config.toml
hidden_size = 192
head_dim = 64
qk_norm = true
tie_word_embeddings = false
parallel_block = false
optimizer = "muon_variant"
beta1 = 0.93
weight_decay = 0.036
train_tokens = 128900000
dataset = "wikipedia_en"
Each number is 200 + 40 x the weight over its row's rms, rounded and kept within 0 to 999. Layers, rows and columns count from 0. The size before them is the row's rms in percent of the matrix's.

# gate: layer 7 MLP gate, 384x192, rms 0.129, rows 235-258, columns 96-191
# up: layer 7 MLP up, 384x192, rms 0.13, rows 235-258, columns 96-191
# down: layer 7 MLP down (transposed), 384x192, rms 0.0889, rows 235-258, columns 96-191
gate235,103,206,173,210,234,196,187,253,179,230,203,265,148,122,273,221,211,163,272,169,161,187,223,167,178,223,148,226,221,184,180,191,142,176,181,228,137,265,195,165,228,180,155,130,212,160,199,204,196,225,235,194,240,201,185,198,194,129,222,176,230,246,265,137,251,126,113,142,157,233,199,262,239,176,249,174,223,238,187,320,226,193,205,286,242,244,152,178,212,240,226,203,257,212,217,169,234
up235,100,210,162,242,209,210,188,126,229,255,178,174,326,147,145,161,185,181,137,220,128,216,128,194,145,160,215,227,213,217,192,201,267,263,182,136,254,195,186,231,161,147,177,273,140,203,207,219,240,209,123,212,180,218,213,214,167,277,252,297,166,140,173,243,154,262,241,207,224,215,158,155,182,185,129,244,271,156,244,163,218,247,190,188,159,159,232,268,247,224,209,159,226,166,164,114,223
down235,098,216,193,228,160,158,222,282,273,167,230,216,159,238,215,94,258,164,253,226,140,187,209,224,133,279,139,271,193,248,177,190,201,182,164,194,242,245,230,247,224,234,197,247,181,154,245,211,221,234,166,198,227,166,220,169,210,228,192,159,176,220,195,253,156,155,215,158,150,176,192,200,268,167,135,158,196,199,204,158,260,268,199,157,168,192,215,263,173,216,201,258,142,247,167,234,194
gate236,098,195,257,180,166,220,214,220,226,145,225,174,114,254,241,204,182,217,123,187,285,198,274,199,149,154,184,238,211,249,178,166,169,149,210,159,203,257,197,192,226,195,198,221,238,174,182,142,268,227,150,201,180,189,147,143,191,221,188,181,173,169,201,262,170,240,162,172,200,178,222,126,193,211,226,169,139,213,221,175,150,169,167,182,205,194,209,244,194,248,234,168,232,153,192,184,251
up236,101,185,174,219,161,168,190,219,153,260,235,195,204,169,123,257,250,211,188,115,190,275,246,181,221,201,200,188,190,224,282,190,222,183,170,189,115,158,228,131,262,212,190,143,244,190,167,201,227,161,232,176,182,170,153,138,216,178,231,218,130,75,231,231,227,193,256,171,233,245,164,160,211,166,173,213,167,178,276,160,175,209,222,186,191,180,202,205,211,210,205,175,197,159,204,210,265
down236,104,239,167,203,154,135,262,229,128,177,245,278,255,131,197,237,279,243,307,262,253,227,222,232,181,193,192,200,195,229,217,241,227,185,156,135,192,272,276,232,171,196,285,156,258,272,189,246,197,182,220,193,227,164,247,106,217,167,128,112,208,141,136,234,161,170,207,188,134,187,189,209,189,140,172,220,146,161,238,246,217,249,212,197,197,242,178,222,127,203,179,202,286,167,219,190,216
gate237,105,213,227,166,177,273,225,161,167,205,242,175,229,224,291,204,218,200,258,271,236,253,206,187,174,231,231,151,225,206,217,155,257,252,224,264,292,269,206,220,179,191,243,235,200,265,170,228,191,187,225,197,220,282,224,204,178,198,239,215,178,209,222,222,224,214,169,116,176,165,261,86,187,139,178,224,201,173,154,147,206,240,172,245,219,247,204,248,183,157,152,203,186,193,238,185,182
up237,095,181,267,193,182,161,205,242,205,192,209,196,278,134,129,201,134,195,220,241,199,190,184,224,168,199,164,233,194,185,239,153,191,183,262,197,165,198,182,233,258,174,141,210,220,210,247,214,191,146,191,208,237,146,215,149,153,150,197,134,238,196,87,234,184,159,208,154,265,161,185,190,157,174,230,185,187,177,178,219,198,165,247,249,218,114,198,178,192,179,188,297,161,277,151,220,207
down237,096,220,155,168,189,229,187,247,241,163,188,103,217,185,259,263,200,150,212,185,189,115,204,202,187,285,221,133,172,173,207,178,171,254,131,152,295,208,231,159,173,162,235,171,266,205,147,213,165,158,176,208,196,213,200,237,194,271,245,149,160,181,162,191,233,186,139,210,166,163,186,197,161,187,238,254,204,161,207,184,226,183,251,197,228,107,171,227,263,221,255,165,72,140,144,183,172
gate238,101,216,246,222,185,148,205,171,226,175,194,210,198,141,196,252,235,154,170,141,173,155,234,233,233,182,195,227,212,201,170,213,117,222,252,167,163,183,243,173,215,239,214,221,236,161,153,149,174,161,235,257,245,178,163,211,269,172,161,237,146,220,134,289,199,164,212,215,202,215,143,173,159,232,154,226,159,179,185,162,211,154,179,130,47,270,180,216,188,197,223,180,157,133,223,165,252
up238,101,98,191,254,171,252,284,193,213,133,166,215,218,146,245,225,114,197,190,250,158,217,244,186,171,215,171,166,225,238,172,175,218,165,207,121,151,216,130,239,204,188,213,116,232,149,177,267,225,227,178,152,184,248,159,181,201,176,208,164,173,160,182,145,161,228,150,236,199,283,269,203,313,198,235,209,179,223,189,181,249,178,234,237,180,238,104,194,210,140,211,192,101,234,246,154,234
down238,103,261,120,189,124,227,278,238,240,156,272,133,174,145,205,232,209,207,202,212,129,126,241,182,196,269,186,265,165,179,200,137,270,252,211,190,244,204,156,177,212,114,223,142,215,156,169,218,261,158,210,237,155,224,179,209,214,195,269,167,173,258,154,215,210,181,255,169,199,190,259,208,192,255,195,150,198,238,163,166,182,163,175,134,203,238,220,187,182,169,178,232,145,228,199,174,201
gate239,102,184,191,268,214,263,214,224,186,195,192,234,133,173,177,187,284,192,217,138,197,221,253,254,281,204,306,178,202,199,182,151,206,175,127,183,189,238,244,179,214,241,144,208,159,192,165,212,192,182,227,216,178,194,164,281,158,200,303,299,239,269,254,245,165,229,219,138,283,226,195,174,185,172,225,189,260,193,56,246,182,188,164,221,215,188,103,168,244,223,215,203,207,246,192,195,186
up239,098,254,187,220,231,179,138,197,203,249,190,186,219,214,157,176,216,192,144,174,212,212,183,245,138,242,272,224,265,200,234,288,196,220,267,167,249,160,169,208,244,153,171,205,208,276,237,172,192,290,172,258,182,163,269,258,209,239,167,224,131,149,259,224,226,143,160,214,172,111,224,139,210,170,210,260,220,157,154,189,269,152,142,248,192,217,206,178,189,160,183,202,153,122,188,141,303
down239,105,272,221,259,232,198,186,192,200,238,190,236,179,194,265,196,224,195,203,229,132,224,298,232,201,260,182,184,199,226,194,220,254,256,240,172,206,141,218,190,246,160,144,233,306,106,156,163,150,181,218,127,221,245,154,222,289,121,311,200,179,199,186,265,189,293,176,258,189,180,162,194,152,181,216,175,151,198,158,187,287,171,218,275,217,263,221,85,250,197,200,156,238,148,293,223,200
gate240,102,250,224,215,159,253,201,244,195,210,255,127,205,211,195,215,199,249,223,193,148,213,223,201,200,232,130,212,173,166,154,247,187,214,277,262,202,159,223,271,147,190,237,162,207,158,140,176,273,265,145,250,232,240,180,192,231,271,177,216,267,264,279,214,245,233,214,284,259,185,247,225,192,171,162,219,166,150,231,238,191,186,118,103,140,227,162,172,243,235,167,170,246,245,215,171,266
up240,094,202,291,246,166,171,190,208,248,235,260,165,237,185,171,242,198,226,168,251,177,203,168,192,178,204,203,267,189,252,206,299,198,205,242,205,244,241,196,212,226,242,222,146,152,199,249,180,306,206,223,251,217,155,204,148,128,245,189,134,244,220,227,203,276,232,202,198,206,179,200,247,160,143,167,159,299,138,257,203,163,183,147,159,161,167,221,145,268,218,268,220,238,224,133,157,168
down240,092,146,227,176,195,151,193,220,199,113,217,191,192,235,158,181,248,239,134,213,249,142,239,262,223,148,237,195,211,211,283,303,204,172,234,132,223,252,118,210,177,214,114,269,245,176,200,148,189,207,208,172,185,217,161,247,228,217,110,221,179,126,186,180,303,176,215,175,126,248,211,233,145,184,208,204,191,199,226,187,91,196,213,151,183,151,267,241,183,199,213,228,197,209,138,208,211
gate241,102,144,206,161,187,218,214,216,262,203,266,270,281,268,190,122,141,152,179,170,192,229,182,169,156,225,216,230,181,185,136,234,215,250,223,246,189,169,158,222,175,215,251,136,182,302,251,154,249,216,205,166,284,198,150,207,178,254,239,156,236,224,244,221,168,159,193,165,191,165,140,179,251,215,189,187,154,129,205,242,220,176,196,226,189,224,234,180,228,177,191,221,183,203,275,244,174
up241,106,135,223,161,175,201,153,167,216,202,179,204,246,168,228,214,196,230,216,164,216,195,150,203,162,238,151,194,261,205,205,243,254,198,244,220,221,173,203,209,174,196,155,214,146,165,219,208,208,252,169,193,193,178,215,222,177,237,162,248,148,190,157,217,254,197,173,203,234,205,98,311,281,150,188,218,183,190,157,141,153,249,238,196,164,317,258,173,188,237,246,180,179,210,172,243,193
down241,102,196,178,160,239,212,253,179,196,182,206,239,195,231,221,150,218,185,228,158,243,225,165,172,155,211,188,193,145,176,168,283,200,192,255,174,142,213,185,168,231,146,252,200,118,231,265,218,200,232,176,201,216,209,204,221,215,265,213,256,182,164,173,242,162,143,195,143,168,180,155,77,156,219,211,281,194,284,214,168,249,279,247,176,156,197,155,249,181,156,209,190,232,189,208,135,156
gate242,099,261,118,160,195,209,113,147,214,161,236,232,175,227,193,120,245,171,194,236,224,171,207,202,190,151,140,221,229,230,184,209,201,199,180,246,169,208,155,172,162,178,146,207,215,163,232,244,221,165,177,207,217,162,129,136,243,176,185,176,155,239,180,152,231,181,214,178,190,212,223,161,221,344,171,184,214,218,198,147,143,147,152,238,214,207,172,172,243,232,239,287,191,189,203,270,98
up242,097,235,200,103,249,213,244,248,211,172,169,193,254,214,264,210,228,184,130,178,195,181,212,245,171,192,169,133,193,186,166,189,188,142,193,206,160,199,227,256,200,174,133,274,239,154,182,95,228,222,284,220,195,188,170,181,227,172,214,213,235,191,184,211,221,215,221,258,154,214,247,188,187,249,188,157,272,171,245,179,183,261,202,243,141,163,240,251,152,236,194,181,236,218,219,227,245
down242,098,228,254,88,213,208,183,205,190,228,184,108,222,223,216,222,240,119,245,186,262,214,126,175,198,252,230,236,160,188,165,199,242,223,218,174,149,179,222,278,182,193,261,252,239,254,244,192,177,242,224,205,144,209,216,166,284,161,245,159,148,178,98,262,193,202,261,269,238,262,209,168,197,207,137,148,129,185,238,169,196,227,190,218,207,135,177,149,205,254,243,165,128,220,252,223,167
gate243,102,210,170,174,208,192,197,171,144,203,226,249,192,161,202,154,167,295,191,244,196,203,183,153,170,182,184,229,255,182,164,151,186,138,131,222,187,227,207,139,150,271,326,190,167,196,159,209,228,120,195,183,197,250,202,173,182,273,212,175,266,242,172,201,166,165,200,211,211,158,248,200,264,227,215,196,154,247,147,207,186,250,164,261,164,256,189,108,152,161,229,224,277,149,218,226,217
up243,100,122,169,202,263,198,188,200,235,192,298,283,205,248,232,257,211,194,146,153,250,252,143,179,280,208,182,245,178,160,208,181,155,249,204,181,186,117,268,177,153,253,189,140,229,202,187,280,164,256,184,154,232,174,223,217,202,173,133,200,229,125,231,250,195,148,193,173,283,204,209,264,99,225,174,183,213,218,222,211,232,204,219,177,281,190,139,194,189,183,282,184,221,278,213,176,246
down243,102,189,129,264,185,209,185,187,254,181,162,78,209,166,250,169,324,220,165,194,206,187,159,227,182,223,220,212,200,150,164,255,202,217,171,243,230,198,264,165,152,251,228,263,232,250,163,207,181,175,187,171,195,125,196,171,269,244,146,185,184,130,229,246,180,156,158,222,246,211,191,218,217,167,227,191,203,195,195,243,196,216,174,221,216,157,266,250,198,209,225,182,178,206,128,318,156
gate244,100,245,142,237,218,230,196,181,249,176,199,223,215,212,190,239,102,281,212,218,153,218,221,205,140,193,151,221,222,203,213,253,205,180,198,162,222,172,247,241,191,188,191,186,189,132,183,132,189,185,202,182,151,211,185,171,232,161,233,195,216,254,172,237,218,257,174,149,166,194,179,155,207,217,135,225,191,178,278,229,161,217,165,307,173,209,288,170,153,163,259,236,213,197,228,158,218
up244,098,185,176,203,189,172,158,165,218,277,191,130,218,283,138,260,226,227,202,137,144,214,157,158,160,222,272,216,220,216,160,196,266,229,198,219,180,266,253,133,175,134,230,192,181,201,147,270,154,188,199,166,91,199,199,236,221,176,209,196,140,192,240,185,155,334,173,236,188,249,239,243,245,198,207,162,148,197,215,199,170,155,199,199,220,191,190,230,238,196,241,231,202,198,209,87,117
down244,100,155,240,177,216,130,254,188,212,187,213,214,178,227,217,186,209,180,222,97,233,272,226,186,207,168,216,240,190,138,213,198,151,202,191,137,168,314,113,180,195,204,207,233,232,236,238,177,90,210,132,224,248,217,158,164,222,195,225,216,193,268,249,256,200,156,242,177,157,207,218,227,174,250,262,210,204,174,246,213,239,201,170,154,137,103,163,281,194,135,241,198,177,260,175,149,126
gate245,101,198,144,186,218,256,186,209,212,164,252,118,199,104,193,152,132,175,185,231,143,219,210,189,213,207,208,188,237,169,206,123,232,235,196,191,140,174,221,199,217,192,169,213,202,187,170,284,238,263,175,201,186,260,180,172,171,245,219,290,230,159,163,108,216,233,201,249,234,174,202,143,192,118,144,194,163,147,192,132,153,248,210,211,167,185,263,181,223,212,153,118,192,230,172,192,186
up245,101,150,182,167,173,74,184,209,135,129,205,210,244,202,150,251,178,137,232,253,164,274,211,251,187,178,249,159,161,214,202,207,196,207,242,220,219,174,265,165,284,153,190,256,210,183,217,156,239,187,237,179,212,143,238,171,197,200,196,271,200,206,185,191,246,156,215,110,229,214,202,228,201,187,280,205,227,159,205,149,249,176,143,195,139,179,171,156,118,153,195,193,227,202,146,176,223
down245,100,245,184,194,254,214,230,201,134,183,233,201,143,178,153,238,224,190,177,189,195,212,159,188,242,185,218,214,189,208,259,164,238,203,310,227,130,207,114,198,243,207,226,160,302,252,287,172,179,177,180,183,220,224,200,239,179,95,169,247,192,197,138,196,223,226,199,231,181,182,282,224,177,209,211,178,198,220,268,141,224,223,272,197,219,141,171,162,276,229,173,156,284,205,205,209,177
gate246,106,229,192,216,227,211,215,166,165,229,196,264,122,183,200,165,262,223,247,206,231,224,163,190,205,196,287,251,244,225,184,143,230,214,169,206,171,253,143,162,274,145,222,198,210,154,202,113,193,172,225,225,202,183,184,122,228,223,195,164,214,230,232,264,190,228,200,234,181,207,193,185,286,221,207,210,172,160,173,212,143,179,213,174,232,199,194,216,111,145,210,206,228,80,146,220,233
up246,105,211,182,129,247,171,227,300,196,244,141,220,175,176,157,261,193,206,247,183,317,279,181,209,225,164,216,222,204,192,274,166,214,135,225,154,159,257,193,241,254,140,180,209,150,136,170,212,168,180,176,235,237,240,165,202,226,183,197,182,166,148,195,181,205,162,163,163,201,198,119,226,183,189,186,139,116,232,79,242,146,204,236,206,142,174,189,204,152,185,227,226,205,144,225,243,181
down246,105,288,179,174,174,263,253,233,157,207,168,231,183,202,258,162,207,206,200,229,263,202,196,188,177,224,209,171,152,216,229,219,211,200,110,233,299,217,233,209,208,167,276,153,183,180,242,209,243,165,232,242,212,218,100,140,144,314,106,211,293,245,219,162,148,189,217,210,221,188,196,197,248,190,214,220,184,146,239,235,237,284,144,120,139,143,198,217,226,212,199,214,184,191,203,181,207
gate247,100,244,213,166,265,255,264,173,149,217,249,138,239,179,192,188,221,192,273,181,127,194,193,286,157,119,262,262,229,193,177,211,142,157,168,189,187,186,187,246,198,149,163,227,82,192,149,148,180,149,167,189,149,201,185,167,173,194,219,210,227,171,198,133,246,243,157,107,191,158,187,240,215,244,177,188,216,244,205,228,216,205,185,223,223,210,174,232,263,138,280,128,182,230,191,185,169
up247,097,203,126,193,219,196,172,211,210,243,195,242,235,198,213,227,185,163,233,202,209,114,181,205,190,265,131,223,206,244,189,225,153,213,174,211,190,230,178,176,208,214,234,182,249,181,207,122,207,158,167,191,193,170,215,159,193,135,192,239,234,202,250,189,136,147,222,110,160,158,211,194,209,138,255,180,218,206,176,251,168,251,192,236,250,153,172,302,187,199,168,219,176,217,273,128,131
down247,102,305,262,222,199,225,249,112,209,155,169,181,240,287,219,234,177,185,248,223,207,155,207,147,261,220,185,173,142,220,162,250,210,228,218,228,134,183,275,168,180,201,254,230,206,165,260,267,150,194,176,170,221,200,178,212,197,254,257,202,130,193,171,190,222,187,194,225,154,196,140,197,178,156,242,164,181,198,247,173,209,208,125,267,179,230,212,207,194,168,211,213,223,210,208,250,270
gate248,104,190,196,246,151,190,112,241,196,188,233,167,162,187,247,177,171,260,187,251,96,233,198,175,277,188,186,177,174,127,198,128,185,184,206,173,205,178,149,142,208,153,122,193,222,210,166,146,262,178,179,196,210,144,127,171,193,155,169,207,141,174,134,221,213,154,231,172,243,159,187,131,144,239,217,218,203,188,267,159,284,154,157,185,199,274,238,166,195,241,267,253,232,180,232,184,195
up248,102,133,186,185,120,208,212,225,162,156,154,137,151,274,166,199,129,219,129,182,138,173,236,174,209,222,229,274,139,212,243,239,173,198,209,309,178,179,156,176,200,206,259,111,256,226,180,266,248,209,177,187,156,119,230,191,199,195,132,172,177,116,156,163,192,190,219,197,187,186,244,195,199,194,196,171,217,206,180,189,216,248,220,311,167,222,198,195,210,256,179,190,150,255,273,203,200
down248,102,226,244,162,196,237,156,231,191,126,171,117,200,188,226,233,152,178,195,194,220,169,256,195,196,221,236,202,176,173,198,195,150,253,176,156,170,148,120,190,179,129,205,212,204,230,229,252,248,103,119,217,156,197,184,174,236,264,145,216,165,250,246,199,215,175,221,195,192,159,172,164,264,158,198,218,195,213,189,224,259,259,191,236,182,203,247,208,260,168,140,204,166,235,239,204,292
gate249,104,212,201,192,132,217,170,139,264,213,222,215,248,159,189,221,167,287,209,226,152,135,225,285,198,140,211,195,252,152,214,185,175,143,137,246,165,180,211,214,202,205,321,198,122,139,231,175,199,171,123,183,165,222,102,232,118,220,224,174,213,171,212,232,236,223,188,248,237,188,197,217,221,162,201,225,139,203,187,232,240,240,130,171,213,226,190,201,200,135,273,232,223,249,131,204,238
up249,097,197,230,174,200,170,158,163,188,172,204,220,199,162,198,158,174,172,219,257,174,217,273,166,230,176,291,217,198,181,207,203,212,141,151,170,191,207,183,242,144,126,235,144,214,239,296,227,178,270,238,274,166,149,200,150,61,217,217,283,205,237,261,274,215,202,150,201,214,187,201,246,151,199,274,225,198,162,103,165,257,198,316,254,170,177,160,245,221,181,189,204,210,178,189,152,184
down249,100,242,225,174,244,132,242,163,243,138,251,119,211,219,163,200,205,240,220,261,148,154,206,205,160,210,159,193,221,235,255,194,127,175,236,246,240,189,171,222,251,145,208,166,209,172,233,179,186,245,190,235,211,165,173,243,152,202,148,216,227,236,202,252,142,188,230,210,164,201,225,193,187,276,158,240,172,119,244,211,144,172,189,140,193,310,208,176,185,270,196,228,301,228,279,222,224
gate250,100,219,198,202,158,181,197,188,229,180,135,214,188,238,225,237,264,132,156,165,179,201,219,161,196,239,145,198,180,262,144,77,164,231,187,118,212,159,166,235,157,106,252,198,121,204,222,222,211,244,227,174,188,217,191,231,249,202,199,152,181,171,278,178,190,208,158,191,117,196,220,192,181,219,204,219,214,218,269,159,235,209,185,208,198,218,175,136,228,203,150,194,199,238,251,203,208
up250,097,193,204,172,219,117,204,259,179,152,233,199,238,204,148,227,218,189,280,185,198,204,169,268,201,163,192,129,177,157,192,184,184,173,218,182,242,258,148,213,251,132,195,191,283,299,218,146,227,114,230,217,222,203,234,219,255,208,212,184,204,180,207,253,238,194,174,202,172,197,234,170,143,301,225,286,173,148,186,241,213,227,136,235,204,196,293,177,174,193,229,169,252,172,158,236,247
down250,096,199,268,212,283,170,190,241,178,188,272,271,175,137,177,220,186,226,213,204,194,306,189,186,222,179,180,233,155,252,261,182,283,177,168,271,252,147,218,287,224,159,154,209,275,179,190,234,197,187,136,190,279,220,283,214,135,143,197,188,241,206,191,165,161,140,180,226,124,202,245,180,171,136,170,169,237,120,201,111,213,257,192,227,208,221,228,207,222,155,167,302,237,237,183,189,171
gate251,097,253,139,216,231,206,188,249,209,215,258,222,225,166,176,221,177,198,269,227,175,208,211,210,218,223,229,242,238,209,214,195,167,194,189,146,190,210,206,293,197,159,217,168,158,216,156,257,313,152,179,244,252,199,224,257,122,218,196,154,211,209,214,98,224,217,117,157,143,205,169,250,255,202,166,223,206,203,158,192,221,193,221,189,139,134,206,216,229,101,292,226,228,201,218,112,169
up251,104,205,208,205,57,210,255,134,157,216,186,242,250,235,231,192,259,200,190,109,134,194,185,214,257,196,170,156,174,206,164,193,100,116,221,183,142,198,249,189,123,229,185,202,194,166,214,193,127,293,264,166,198,213,164,178,201,211,183,270,130,203,167,248,137,169,205,180,190,225,154,156,152,163,265,227,209,218,174,200,262,245,187,154,232,199,159,196,197,209,136,194,170,216,206,199,215
down251,101,162,215,280,234,236,180,300,125,226,190,172,158,186,247,232,168,194,217,139,174,176,191,223,237,228,252,226,134,232,212,198,222,159,158,188,152,222,145,204,127,256,155,273,206,159,179,219,218,258,202,215,209,272,177,168,230,230,158,143,229,226,221,78,186,293,160,235,190,222,196,214,245,218,216,124,210,220,159,213,260,274,164,206,156,227,131,196,176,175,219,216,227,217,170,194,122
gate252,095,205,271,168,194,172,167,191,175,49,218,175,163,265,257,293,131,206,152,254,226,238,188,323,191,179,197,153,251,142,244,266,145,225,218,241,197,227,202,236,173,152,171,165,265,233,194,169,262,247,187,229,187,184,162,129,140,184,98,264,208,131,188,178,133,182,212,198,247,246,184,233,159,142,258,249,236,190,184,248,192,245,223,141,212,184,177,150,148,209,226,177,218,141,183,192,166
up252,095,119,208,179,226,203,196,148,168,194,72,199,193,178,209,218,216,261,193,259,199,139,217,232,150,212,208,176,186,214,226,163,166,127,241,296,136,156,200,166,211,281,181,272,233,189,221,236,207,156,166,165,198,127,228,143,147,145,274,144,161,226,253,268,255,203,224,212,207,224,200,194,183,192,255,216,229,177,208,173,210,179,182,226,192,153,226,153,225,223,214,219,167,289,241,160,208
down252,093,230,208,161,181,188,131,225,207,179,104,158,224,211,285,253,243,214,237,251,190,212,152,194,156,198,241,143,234,188,189,199,218,146,183,186,207,173,126,107,193,211,109,168,283,158,194,304,224,241,196,218,234,258,280,235,175,159,230,165,164,230,249,267,194,270,120,145,226,152,247,255,187,169,228,181,170,217,185,224,218,215,191,134,208,201,250,185,265,194,125,158,206,201,162,161,240
gate253,098,236,147,238,140,170,304,169,244,172,139,244,276,269,190,169,225,156,173,127,173,220,127,249,193,287,230,211,196,192,188,180,179,177,171,183,201,215,212,198,173,161,288,205,128,200,259,151,268,247,174,180,181,218,186,240,242,224,193,277,214,201,235,182,124,206,249,239,238,201,226,141,186,261,85,136,210,167,172,186,200,202,213,167,188,219,251,195,155,237,216,133,148,162,105,244,190
up253,098,204,146,169,193,149,236,173,210,256,183,156,169,117,158,194,206,218,178,118,218,176,172,205,190,184,222,175,242,177,218,189,181,167,194,221,243,242,164,115,167,178,113,229,249,205,231,200,174,125,180,150,260,223,205,132,217,154,218,245,212,221,249,235,249,129,134,176,213,187,194,175,102,228,171,196,168,159,197,230,278,188,223,206,294,193,128,196,195,203,198,197,190,230,99,122,239
down253,099,224,148,254,180,148,244,202,194,234,248,254,162,172,176,175,232,266,202,212,262,134,175,205,244,230,184,178,123,146,224,232,216,232,216,213,160,155,199,275,205,153,174,230,211,267,183,165,187,216,218,222,154,212,274,165,155,207,188,167,256,233,175,246,245,136,234,205,215,294,202,152,148,174,175,282,257,195,211,163,256,217,138,215,220,194,238,224,257,205,300,243,161,220,166,156,278
gate254,104,219,255,178,132,288,215,188,176,197,211,223,221,153,310,234,216,200,195,201,187,222,209,217,167,189,234,167,173,194,223,133,96,206,207,209,186,124,262,161,123,243,194,176,225,180,232,147,171,200,232,141,200,195,230,228,189,158,146,222,106,219,120,202,177,192,206,169,150,214,174,208,286,220,207,228,195,245,231,217,186,172,165,172,184,215,209,131,128,172,222,174,242,209,283,195,195
up254,096,230,171,233,212,156,252,165,124,181,277,271,206,194,303,150,155,218,267,136,208,249,165,188,209,204,148,217,251,222,248,228,192,134,189,197,230,221,196,286,162,222,220,257,206,111,201,189,244,143,281,238,184,162,169,216,229,242,249,217,228,172,264,211,198,117,279,233,141,201,169,187,226,162,214,215,189,214,172,143,147,238,266,190,168,178,216,220,178,194,193,170,180,196,199,208,233
down254,098,177,154,255,161,211,104,135,227,174,258,97,205,158,189,174,224,217,241,146,250,152,242,192,271,217,215,153,199,225,214,192,151,259,210,168,257,200,233,136,124,137,183,246,148,244,185,199,183,252,144,154,160,157,230,194,267,200,208,204,158,125,155,186,217,220,222,263,191,129,190,233,184,185,181,188,181,255,148,139,131,171,192,237,162,125,184,189,175,226,206,217,196,199,189,200,194
gate255,097,235,214,208,211,275,159,215,176,257,218,196,163,187,170,218,240,212,289,174,192,252,177,157,187,246,194,225,222,190,209,170,172,178,197,165,185,329,193,172,267,171,147,179,237,200,218,177,255,267,111,165,181,160,196,204,186,211,191,217,146,226,183,136,190,236,108,236,290,230,172,210,175,245,193,148,194,250,270,203,204,196,246,200,230,182,236,189,130,210,200,163,264,234,175,180,179
up255,100,216,256,192,257,113,226,184,210,219,248,184,162,215,199,121,238,248,184,154,209,211,240,210,190,191,215,206,112,182,199,173,152,125,176,157,251,160,179,218,233,171,223,159,165,191,220,273,131,156,214,266,170,183,268,154,168,165,202,252,245,177,215,266,196,204,234,171,145,198,90,198,204,176,199,226,144,185,186,144,151,248,233,234,253,183,157,264,226,221,247,182,174,180,195,161,150
down255,094,176,218,202,238,194,199,181,229,209,238,215,164,216,131,183,152,219,206,263,196,193,230,234,239,196,137,182,169,191,155,173,185,159,176,233,165,178,183,213,229,145,209,197,185,245,250,212,191,216,183,207,245,215,181,184,128,193,249,179,234,174,218,234,115,189,206,187,198,202,137,281,160,155,171,235,178,136,175,295,191,263,218,185,145,227,230,259,144,143,252,194,249,209,254,175,298
gate256,099,142,137,261,303,253,185,182,211,137,235,182,249,173,204,192,248,182,163,219,223,169,207,184,140,207,192,178,279,213,199,148,236,143,268,246,171,259,210,139,227,153,136,195,198,210,169,202,257,174,134,145,173,217,179,185,249,215,164,202,243,169,245,236,199,164,254,247,183,226,206,222,269,155,111,263,212,291,160,186,257,130,188,241,190,196,259,210,176,236,198,198,171,174,157,182,179
up256,104,263,218,172,178,298,194,222,164,177,283,99,186,306,211,181,176,189,127,177,207,273,196,193,163,223,210,161,241,208,218,181,209,185,172,199,190,262,167,243,129,182,227,192,234,185,187,196,173,217,204,164,200,184,214,247,122,238,157,262,165,220,246,221,225,190,188,233,180,174,224,144,202,213,179,129,196,195,112,243,191,184,249,206,189,173,206,220,179,188,178,201,235,201,210,156,228
down256,104,250,170,144,253,184,167,150,270,269,214,151,182,108,203,198,198,245,210,257,198,222,211,253,204,84,174,190,131,212,162,230,203,244,107,174,150,216,218,288,219,211,163,154,186,196,193,161,152,210,164,166,190,189,196,223,186,58,223,208,140,242,238,162,165,172,143,190,177,233,212,168,229,206,231,159,252,135,174,168,209,321,231,188,211,262,192,190,226,164,185,245,172,238,288,203,173
gate257,101,266,218,247,207,279,146,213,164,158,272,185,211,243,170,221,210,220,138,231,264,226,271,227,206,181,199,227,215,182,121,183,259,122,220,259,196,293,143,135,219,161,259,158,231,240,221,182,231,185,258,192,158,142,248,157,233,271,188,159,150,155,232,181,161,198,160,187,291,150,191,200,212,233,228,192,215,157,155,152,176,212,209,180,186,224,271,185,200,231,210,135,202,206,220,189,167
up257,100,283,245,192,214,266,212,279,181,131,163,202,252,196,165,174,231,205,204,180,156,152,152,196,227,145,168,180,110,192,190,230,200,205,245,243,169,227,162,147,110,245,162,265,299,195,189,249,196,152,215,225,213,226,196,225,239,205,184,188,227,182,191,192,168,129,195,133,174,218,279,262,206,253,196,229,189,214,155,227,179,258,246,242,191,112,198,192,134,262,191,220,125,143,205,108,210
down257,096,205,223,145,202,262,254,115,155,235,132,178,194,264,166,203,251,175,262,191,252,213,160,228,256,148,244,220,245,182,206,237,217,138,183,231,153,144,183,161,164,228,177,186,261,171,246,208,252,185,192,207,209,223,151,166,213,186,154,222,248,155,244,233,178,203,239,203,184,190,252,171,146,220,239,189,174,225,201,269,147,180,233,181,243,223,148,144,123,235,188,168,147,138,145,186,227
gate258,095,186,142,171,146,126,227,182,231,163,223,188,193,216,151,169,244,221,161,150,229,175,190,187,239,219,175,129,178,233,193,270,121,160,224,187,278,201,170,165,221,278,161,233,184,235,259,228,223,285,271,207,205,257,206,138,172,190,212,256,193,215,242,165,176,198,207,247,266,185,165,158,151,158,137,208,231,223,172,187,218,176,161,241,234,215,164,231,226,213,247,184,184,153,152,145,180
up258,096,185,192,143,195,151,188,174,181,192,141,200,152,185,207,230,196,190,214,203,176,218,176,214,198,182,240,186,224,224,184,309,259,157,230,224,199,159,231,183,253,238,188,211,136,199,226,248,272,260,226,119,140,226,157,190,218,218,282,270,239,181,177,213,220,133,223,337,170,212,206,165,215,176,189,201,199,167,163,280,154,164,221,149,242,188,165,237,214,151,190,231,167,166,288,186,223
down258,095,163,235,285,173,188,150,213,183,149,182,140,189,176,218,217,189,175,190,183,172,238,197,260,198,230,239,170,190,226,219,175,234,143,274,151,179,211,201,199,228,241,240,193,211,208,182,108,224,133,209,236,218,231,270,271,170,235,181,189,189,213,227,193,234,220,177,254,133,212,235,186,169,167,201,225,175,206,184,224,248,218,230,161,186,202,132,292,187,229,249,181,238,191,199,180,290